Weights of a small GPT-style language model, trained from scratch on English Wikipedia: vocabulary 9770, 49.4M parameters.
Each number is 128 + 32 x the weight over its row's rms, rounded and kept within 0 to 255. Layers, rows and columns count from 0. Numbers have three digits each. The size before them is the row's rms in percent of the matrix's.

# v: layer 10 attention value, 512x512, rms 0.0287, rows 353-377, columns 0-127
# o: layer 10 attention output (transposed), 512x512, rms 0.0446, rows 353-376, columns 0-127
v353 111:081127108144042136130126136121116097114094117128111105123136129128151145089144156124104128154125110161131170170126138100069102147167098153112120167134106126094092135148132146117149151109117126102090150153156138111172085159140042095216097126085132106080151042115138127118174130095150106112137209109144094147163142140118163197162130154145133165103178172175103104161163146123171111136141
o353 108:119119118090077116110070142129134141168135120104121180127118187093220152081255151090139122171109110120122149185111127125127108187103123122199152147133099130151189138121175107179087159112150094109179167113143120108134101120110114100149125073130124170075169161091106145105131138139123099069137103148104147147139117133097163128144119169092158077127136125132117098129104114118102071119103
v354 096:123149106097146163113103125182085053143063140143127151076122097086141131181162115135133106134127142115167076131128114151163139130146124101077167221128126116154115160104084121143128089135141113060111090127123088107099134181143128117183115086155113137176101141167143166106086111122101157127142137074109113120161107153089075146073132200127195199113139074085111098124165188099164079118167
o354 096:079155112098086106098118076161104126143079092112148155099093097165146104181251137129147160162162118124125140129146152131118135121115126158097103096115123164112111155138116145062129181136128003142164095119091087122143136118148097119116153042150141088138123126125095099128082143141104117086104167145153107114102096080153103097128136172145156165136100060113102106173108135106128136132139
v355 102:118174114173143138124145135100049126151157108130164124124147205151125135154123107165149106139078114126147117126112095162164122128070102064129115052111081075103140139124111165175109143096072135158195128169078081079092121107089095098123132146147112133176140065155145126000097092124131105104149147126144157126101201114113113111095112105075074145169185166110109174136167104119135136146157
o355 100:127144154122105116148177125116109116107134126101095091153134226144059131141016116160208114162103147139136111166144130086151141155047151117099120107140145142090154130135140094102177149139133209128090074117137100107153160130150129128137090099158139126071140099112158108134103163117130099163182111143093159132164099165174066113154136116169115132106154142132151134136108070097194081139119
v356 106:125077124079105169158171165185117128137133190119171111146105121162143092165108153133172178111102072159113130171132129124127081099149163081121150128102176096139096148094137148176155138081123128150091138127114090134094100111118163117124192092154132137162123097144065134125207120116150123097188138182120087165106123176154131095186129163119101085153178096129147043177166177157137143139102
o356 105:163102102107138096113191138186134075123120138118109127181185163135247152065106128080108107162096142105162150120140153174067181138088107080147139122122150092112109136160162052159145143136097141075142138126120116105072114073085130108155136243135096088188161120147150162210119091156058087131107094149178115073136096131130107116131065201165103117172130082143143123102152127127114155124144
v357 109:131092130124158082102140129114099105161182123139109133167114116124116146088161082114145152155142160132157156115162124076115128086105157217085125110144060140083119056117163112087069112197111132115111121118198112159192104090080123111156084097118103096112142127116089124145179111079127186128143116148106173097125115101096101141107064179128131137081137148111098047100132105161117115124121
o357 109:117092091099144135145084154141120153120095140098149046089136110140099145142255094167130129108111119147126139124165145113094069215087123105141144104132120112135096132141072099181107086113118098148150140139113101131086145171136146122100133129153124113088142168117109100062156080159072137140130172087130130146187116083118093126131154194116144093093106174060112115150153129139150077154061
v358 105:143148116128085145143132127098140094147137108100110122130106164152130161115120105091114160141122077121124233136145145139101108135081162109090181132103103116065089141111167153108112112094129141172094157145064139112124136105087139161145059099143139176184139117089162154126177180101182034126180111130151108129127116125144141186134163103125134133130122167108136080107141159141090157086173
o358 103:159132132163098109108147061111151104115109115092114136126174130080182087146073130156137133129083111148175119102170154092091148126144151111110152162145191158133126159130170151148136118144073086061108119177139137095138116108109122161147112115122134142169182115137095137137205148106150119113133091129124184119191133088114090132174115093123149085092212141185121097131164152141214064126095
v359 107:174167141175147123121120153100132102080172144129141104165143102134163168188161118079117135139126151149120000120091089139128138093132117104116071172151102163109165148126119180138144130138101090123119121116131085105093100112135130130112116132149096135124145152091134138141028130169138080107083133091022067171187143069158169124170109143125139105161046084159134118175187147079142096180123
o359 108:045165160122108064131102152142135146141179125126150070143124158153130147112163150108140142164108134135130114134098150129143120044177157080115117127154163144140093118164154113142097106141174169161077086148122116175162118067118081132174122133147158139158127104145129101132093138083151147133125109163112113156111145106187108130178131126157133067149100077135100135137182139145117190144115
v360 094:096133134157111198143105158132213098124121097137111211160177141131161194100131126170081093115095097150154118187120152143171162154129129107116138109155110172085124121193166107104107149142132153096138161126115136087127101078097115159126131165124184132147121067180099176149098115136141068081105073113063141097171154101136137116120131161121173154198138119148120124141165161130132085218086
o360 096:146116137127118148138140093113121143149178133105143161127097157100212083183079157148123100144142111167143179106109160152206164068142101139099110112141101162143144083134127162125133120098165173129135136160130164098180066125109094125122114064165135126239132125140100156130148121136096132111134116146059137152173100125121135102141112170150111148088141131105169121102134162132161079116155
v361 107:154142131172103122153099121095192137159141099080128127038121064176132196067121104155049162130126136190165148139154135177124067140085111146174158129147120169106065216150106062147131123121123061072118080137100154067119130108135128166152139154136159145101086092126075112095115107175080060143205132146077053038145059091144118153130146109125156120140114097147157141120133073169152082138165
o361 103:120157128206137110111159146123149150175122139078188188133078103093233118127151189143080149139141128103164080109142171142136132062173121093077093149205139127129158182131109127107136124141123000100142098174157142169157152087132093147144125166222145125172090148132119130134091104188143103139109140128109147153104069123112143120140201097154123176162020171092189143132120150141114093089133
v362 102:112142095091148081082106104138108168128058110146105072110115093114108121162125146139131116119116136120058130097159124110135138149092148140130159153195119185132099120145068093136122073155135164137054109164106164114121183119156127138148043108155091124136103167155146093141068124100106138132116139134111078106158137219097153099140083142122156091127163146127076137150120161162150131188108
o362 104:129149118132131138147125149111148130185142058088193164069122094198156083150093146151161169093104134165114134134131149133126090060144163053134106106177153136119113162076097143112116133106125112118101113105143144166134150135138110113143156114070141083006129122116117118121137101157126124090117184111133115156125165131092141095086076124109142135141150131117090091129157164121098114129160
v363 098:090166140127108045099124159164171163139072108159176177128133129076155160185147130135127090209128127146088095129120130139120154163128112138096120121150126171121120124134077071139137125117103102117150115059107108122087177103079140157062066162211126093095140175183110129107117116061084146079103089151145140113167147116137152093059095168128104124116115073148107115111147065124135133156134
o363 099:101092077120135125174133132093125151160141070154128145075084079192119080134142112095154119169140116165161087109132167169113083099095108126076149089136137099127097161102090095077138097139140230150163088114092191082123144125160099167119175127160121139118126110120075072119120118162065142061119141160149132125171115158135100126150100154109120073136129133117138152136179047153046167133130
v364 117:099077157137060127103097158150143137114104151119113160114080147091157135135058070116069129104079133103177055119104067150152153096161111150194146108102098124144162112148135116150140089126131102144120160129089148127150094135108119109155116182091166130116114141140113144136131049155138084135123122222113045102115206162042146164123138190114153147155097114130203140166088174081171165123149
o364 116:087156108139122170161101155109130159103091133128138177106131188090168132128000134090103176153161123131143082103111126154130090148117110105188125112142117107081158104104119139152142142112142035145134178146148117102149134153134150131141124120179128110151140123099072157117088123115118185156109091124103124137070126173130135128144145150101103120143115124116158143135115106141138187132185
v365 104:108140097116014149126084121100196120094171178153138091135148120097097150131087122044149108101117091178124108091112093133126154125110129102158165171110174173106154165076100123180121153059194116099117125080089158134121165109141150091165161096133162125201128157174111112115100113210133048118120138148107113103133116125163100141152114079112113098209096151131176143125198155116103125162226
o365 104:204179079156133151125188111105113201115160161125134111132106158073089115170034108103121165145113131115123092150125080170152125151140144118071105099150162120091090145061131143147124137168118255091025097151118165081189137135127120129144135096156103120134117133154157152122093164083162131169115129171108136132149132082099129103120144062146150255131114119159145154103104153127253115133131
v366 109:095108158102167187129158140172130169179087128124151131152113104158118095130138107161118137101096147107175116134100135158219147135158110093108089120133113115099170131126099101095147143169180136103165148142122118148114131107140151128118162153075098139139099132116165165138094149167144160105060143100076098128104173141160136105099098096116155134053121106112136165184156117153125115128115
o366 109:067107091051148144108111128139133145114094118169117121133123115084113136189075110147137173146110178114113238132118124093216141138091165146144105093115185167132130056089138170108150160125159114129171118081137128151152088133135168153158158113137085148154094126095092132142105118152095109128116151131069137135151170140193115133162177190140131105110152115126129114049125136090190163133196
v367 102:107130083028100173107111178131129080133166091119113140123065135116121120145143129089128120150131078149061078177092113128099143200161129164123123129100095146162150151089099157155108090142113114088149083122149115119116156118109085114159119144149130048124144149173122112109127120074121135136133152100127139091121164098149149137142115134142083111041089096084151111111126148136159164075149
o367 103:148140143105170128072100113118103144129144078170125075063161090149045082120255145070123101123115154108123110159120127161150088206172168193081103128100136077137110146109137095106147104102088128089105132119108083130132112138118150145118124093101114110110116133128113146144139123105136140117079176190133170122098163171076136112125088113147115199128148180138097164140148139139242145091135
v368 096:129118153112118155161110132139137141082191112118120108114146152166103070117080113100109170081133120134127134117154114120162050080124099129127138187114137128119174104092223153184142069068145111147165069124133143147177122173103107200190118096145143169130122116135084155160142146174076115119093115118179121094057119114202080127128167131081119114123108105097156128079099132074095144114095
o368 102:162144121151154116143197098118139099086102165178096158135157164106137137146053104133123119151152136156106129106131106128106169158085109065092126129161154137102124098123101100115142106167139173121111123161082135131073152110123153134124141169139103152209098100140132117136123150106132143141118101147125113098197144064141136132142142114123071129152130124161138082103139098135164151133107
v369 101:172078112127121074136149129059155129068128100151185111143098128156125115102064052086094121147107088131141102134115091202128138106133133100096144109141114109121156214170149126128093133093130142096179138066084154167095137161059116133217118158207143159187109129071114106149147143145091106096102174130119161091115145110120179151092193164102107138119136150187173098114140091113076133092157
o369 100:146167122164172144066115163119152138135162138098141050136117099106121088120075118125087150102116150123152130104196068123115142203123131079099167176120110120118109114101145161144143089146136255114080208101146133110138101164096068161125117209197200197089108139083155192113147117093133139161128088188116144156141128118155086123142135098146186116126194095166092152106067114160250109132142
v370 100:094106109166069079121135185146111111131178183138095100122117120149098158125120110081100153086141136110130133138179067112084136101096166110086170161147124202159174162150178120114156126111134145106130106088151122173131125141135107104112173119129170060146107158121128117149078136179154141114168129098133124130113153116106131119169170127126102122144122139138121133073128084139093107145154
o370 100:124109142132141131101140152143172107157170101133139126169144117140085099142255102103136097156090132126120113088122103137058122177150144069093125123166129130138107142159148146146120086178112202144132120215037100113130120087081087129126126154158069105122093144160100152095108091121133096097117053117131106123102145107156135109194154111127118117139183119110083127122160111100150118115077
v371 098:133093105162075137134143155125164136097098083128130072128089116126102061133101096112116126108085123120043122115128098193106113102116104167099089157164141132134103129085188109169096122130142160149087119071113084166117154135135112098144104111132127108133080089122181129115158117124100144120196203147188167148121152168127145187120144140146117132055128165137062078154105180116100164093170
o371 096:247128124085173142139177148131165144107148082173081112100176078086196077119190117121106134130115145111121160136166096133141120178131133123052089133167163135139124145060203171110134129103134111138045061133156117122114143104142103128147130168087072120149125100111130145115151039135168128109124133123141111102113150111090138119101122159098150111168176122152116085099117085116181126111160
v372 098:130144147161100158104150153124132159147168100113080137220171108131108103131099161133112113075095132134135135106119116149078132124152128088174111086129113148100091123149118142077122149084134175092169079086110108137149135099188114157144148136164171078146167145152185135193129159135180106113095124148151162146097124087148133112139061068115085106119169113067146106123136127121129130180120
o372 100:143106156162133134148137124169094109098121121155106120137105074104108107133142129120103133104105096106129131068109127139172134131152131045113138077132124141102163134105170166076153118097133255097092122093129156147127132128120195136137100117106119099069103152139133116094081140129150095121171116142130134153052114143152141119130109122106141141108155150109092154086109121127090126196126
v373 107:131145100107099133120140142061134064169167138095096106072173161112124096146100131121115113073164120126107139094144175083150141152182151151142127081134111188122083105078142161128089118140123151162101159095164131072174134158066115136102097061098159152117184203127127114148093155122171146130073113125175097134151113193116102129108123157107125160126147136111204211116165065147119089114146
o373 106:126122093173101147105110146093151114111156122132075164159120101121048165137000155098154143117105118109114142133072164138132099165092179163182129063166158168123100112110148115140107082121126227169176132121097092164100128162136128099122061041131139099097172123173089106126126136120146159154113126153174082161192125113116143121067111104132127178151146159157160130184165107127096106121139
v374 102:077130047175131169146113150070085119155117074183102117100089098127108079106151120108161097114136153126136124118133134108122104121142096107036166142169131131141139147123215144132115153138125187137101114116163115121153157126139126105164113141154159066124108150159122125088098177139110144090108150116134131101137083137131105088101170186128081131153144114111170154146148085158078206146153
o374 105:177149133167137109142106103139137117139147125117125106185105134124102082116231172134189119125125122086106109126106156150130079226143116134093134110145127135171153211115131069130099122116127255096140164146085101124095118129152098136104115131172110132070154098136123144116112117157122157094107160150117139134135109179079106097119164125076125094118118130139104120162117162118157066105108
v375 098:125076136118139184163141144133126148143144141153124114114120158102089111102123087145167140141160169178152164109117115160141058119099108106109167144056091172145137159127154123142058128118134091107169072094141102117117079147087118109152137148131101162132127145137088105041132154165056109126147105126141091071119177124150152124143105185110063170194091196121102152103118127076093157070183
o375 092:140110116184127130121159122098155121127113147114117050132083161128091186100203105142115126131108170150163112090138101126129121182127142075073129146144075138152126133131108110114114120144124000106095084179086105157112163153177120136137090155157129122142111149106137122146158093081117148149106124136112146123171127078101084109142200066110051161131146155175154142134097114119237083112081
v376 109:153136121108153137189098150084187105095182118152127093090142132162113164123135111111124089160092133143125150134210127137116084119131136119089128101149165190063173115149184131092103216144167141135124132116173084176175115110139128143147049107096077171088156065148145119100124178158065098144127156107063080121162109138146097135134087119136139167127086193116096094186160165119111136144185
o376 106:189145126140133139111145159070147179145151129113153140093117152058079159139085099136136130106128130120127077113138109119113135067136148158101098148145120164143128076126149117132111122128203126150123124148119139142181152059129106135128112125102106143117120121134232149158133128121120127136100146101148103161206137071104071100125126110130127141131135159129139136139133154118209079108121
v377 106:198154112118200057185153103133137123137088129120152149117151148156155135118131100097141120121140133142117153116125175151082161082093106187095140160048150102102144058174184141170110125142091125138091125092145140142124179190143152169109135086081070122122156145131123160141161137099141151169134107101169143084128103096119124177116152105152156148158136230159172164103087119106117119098161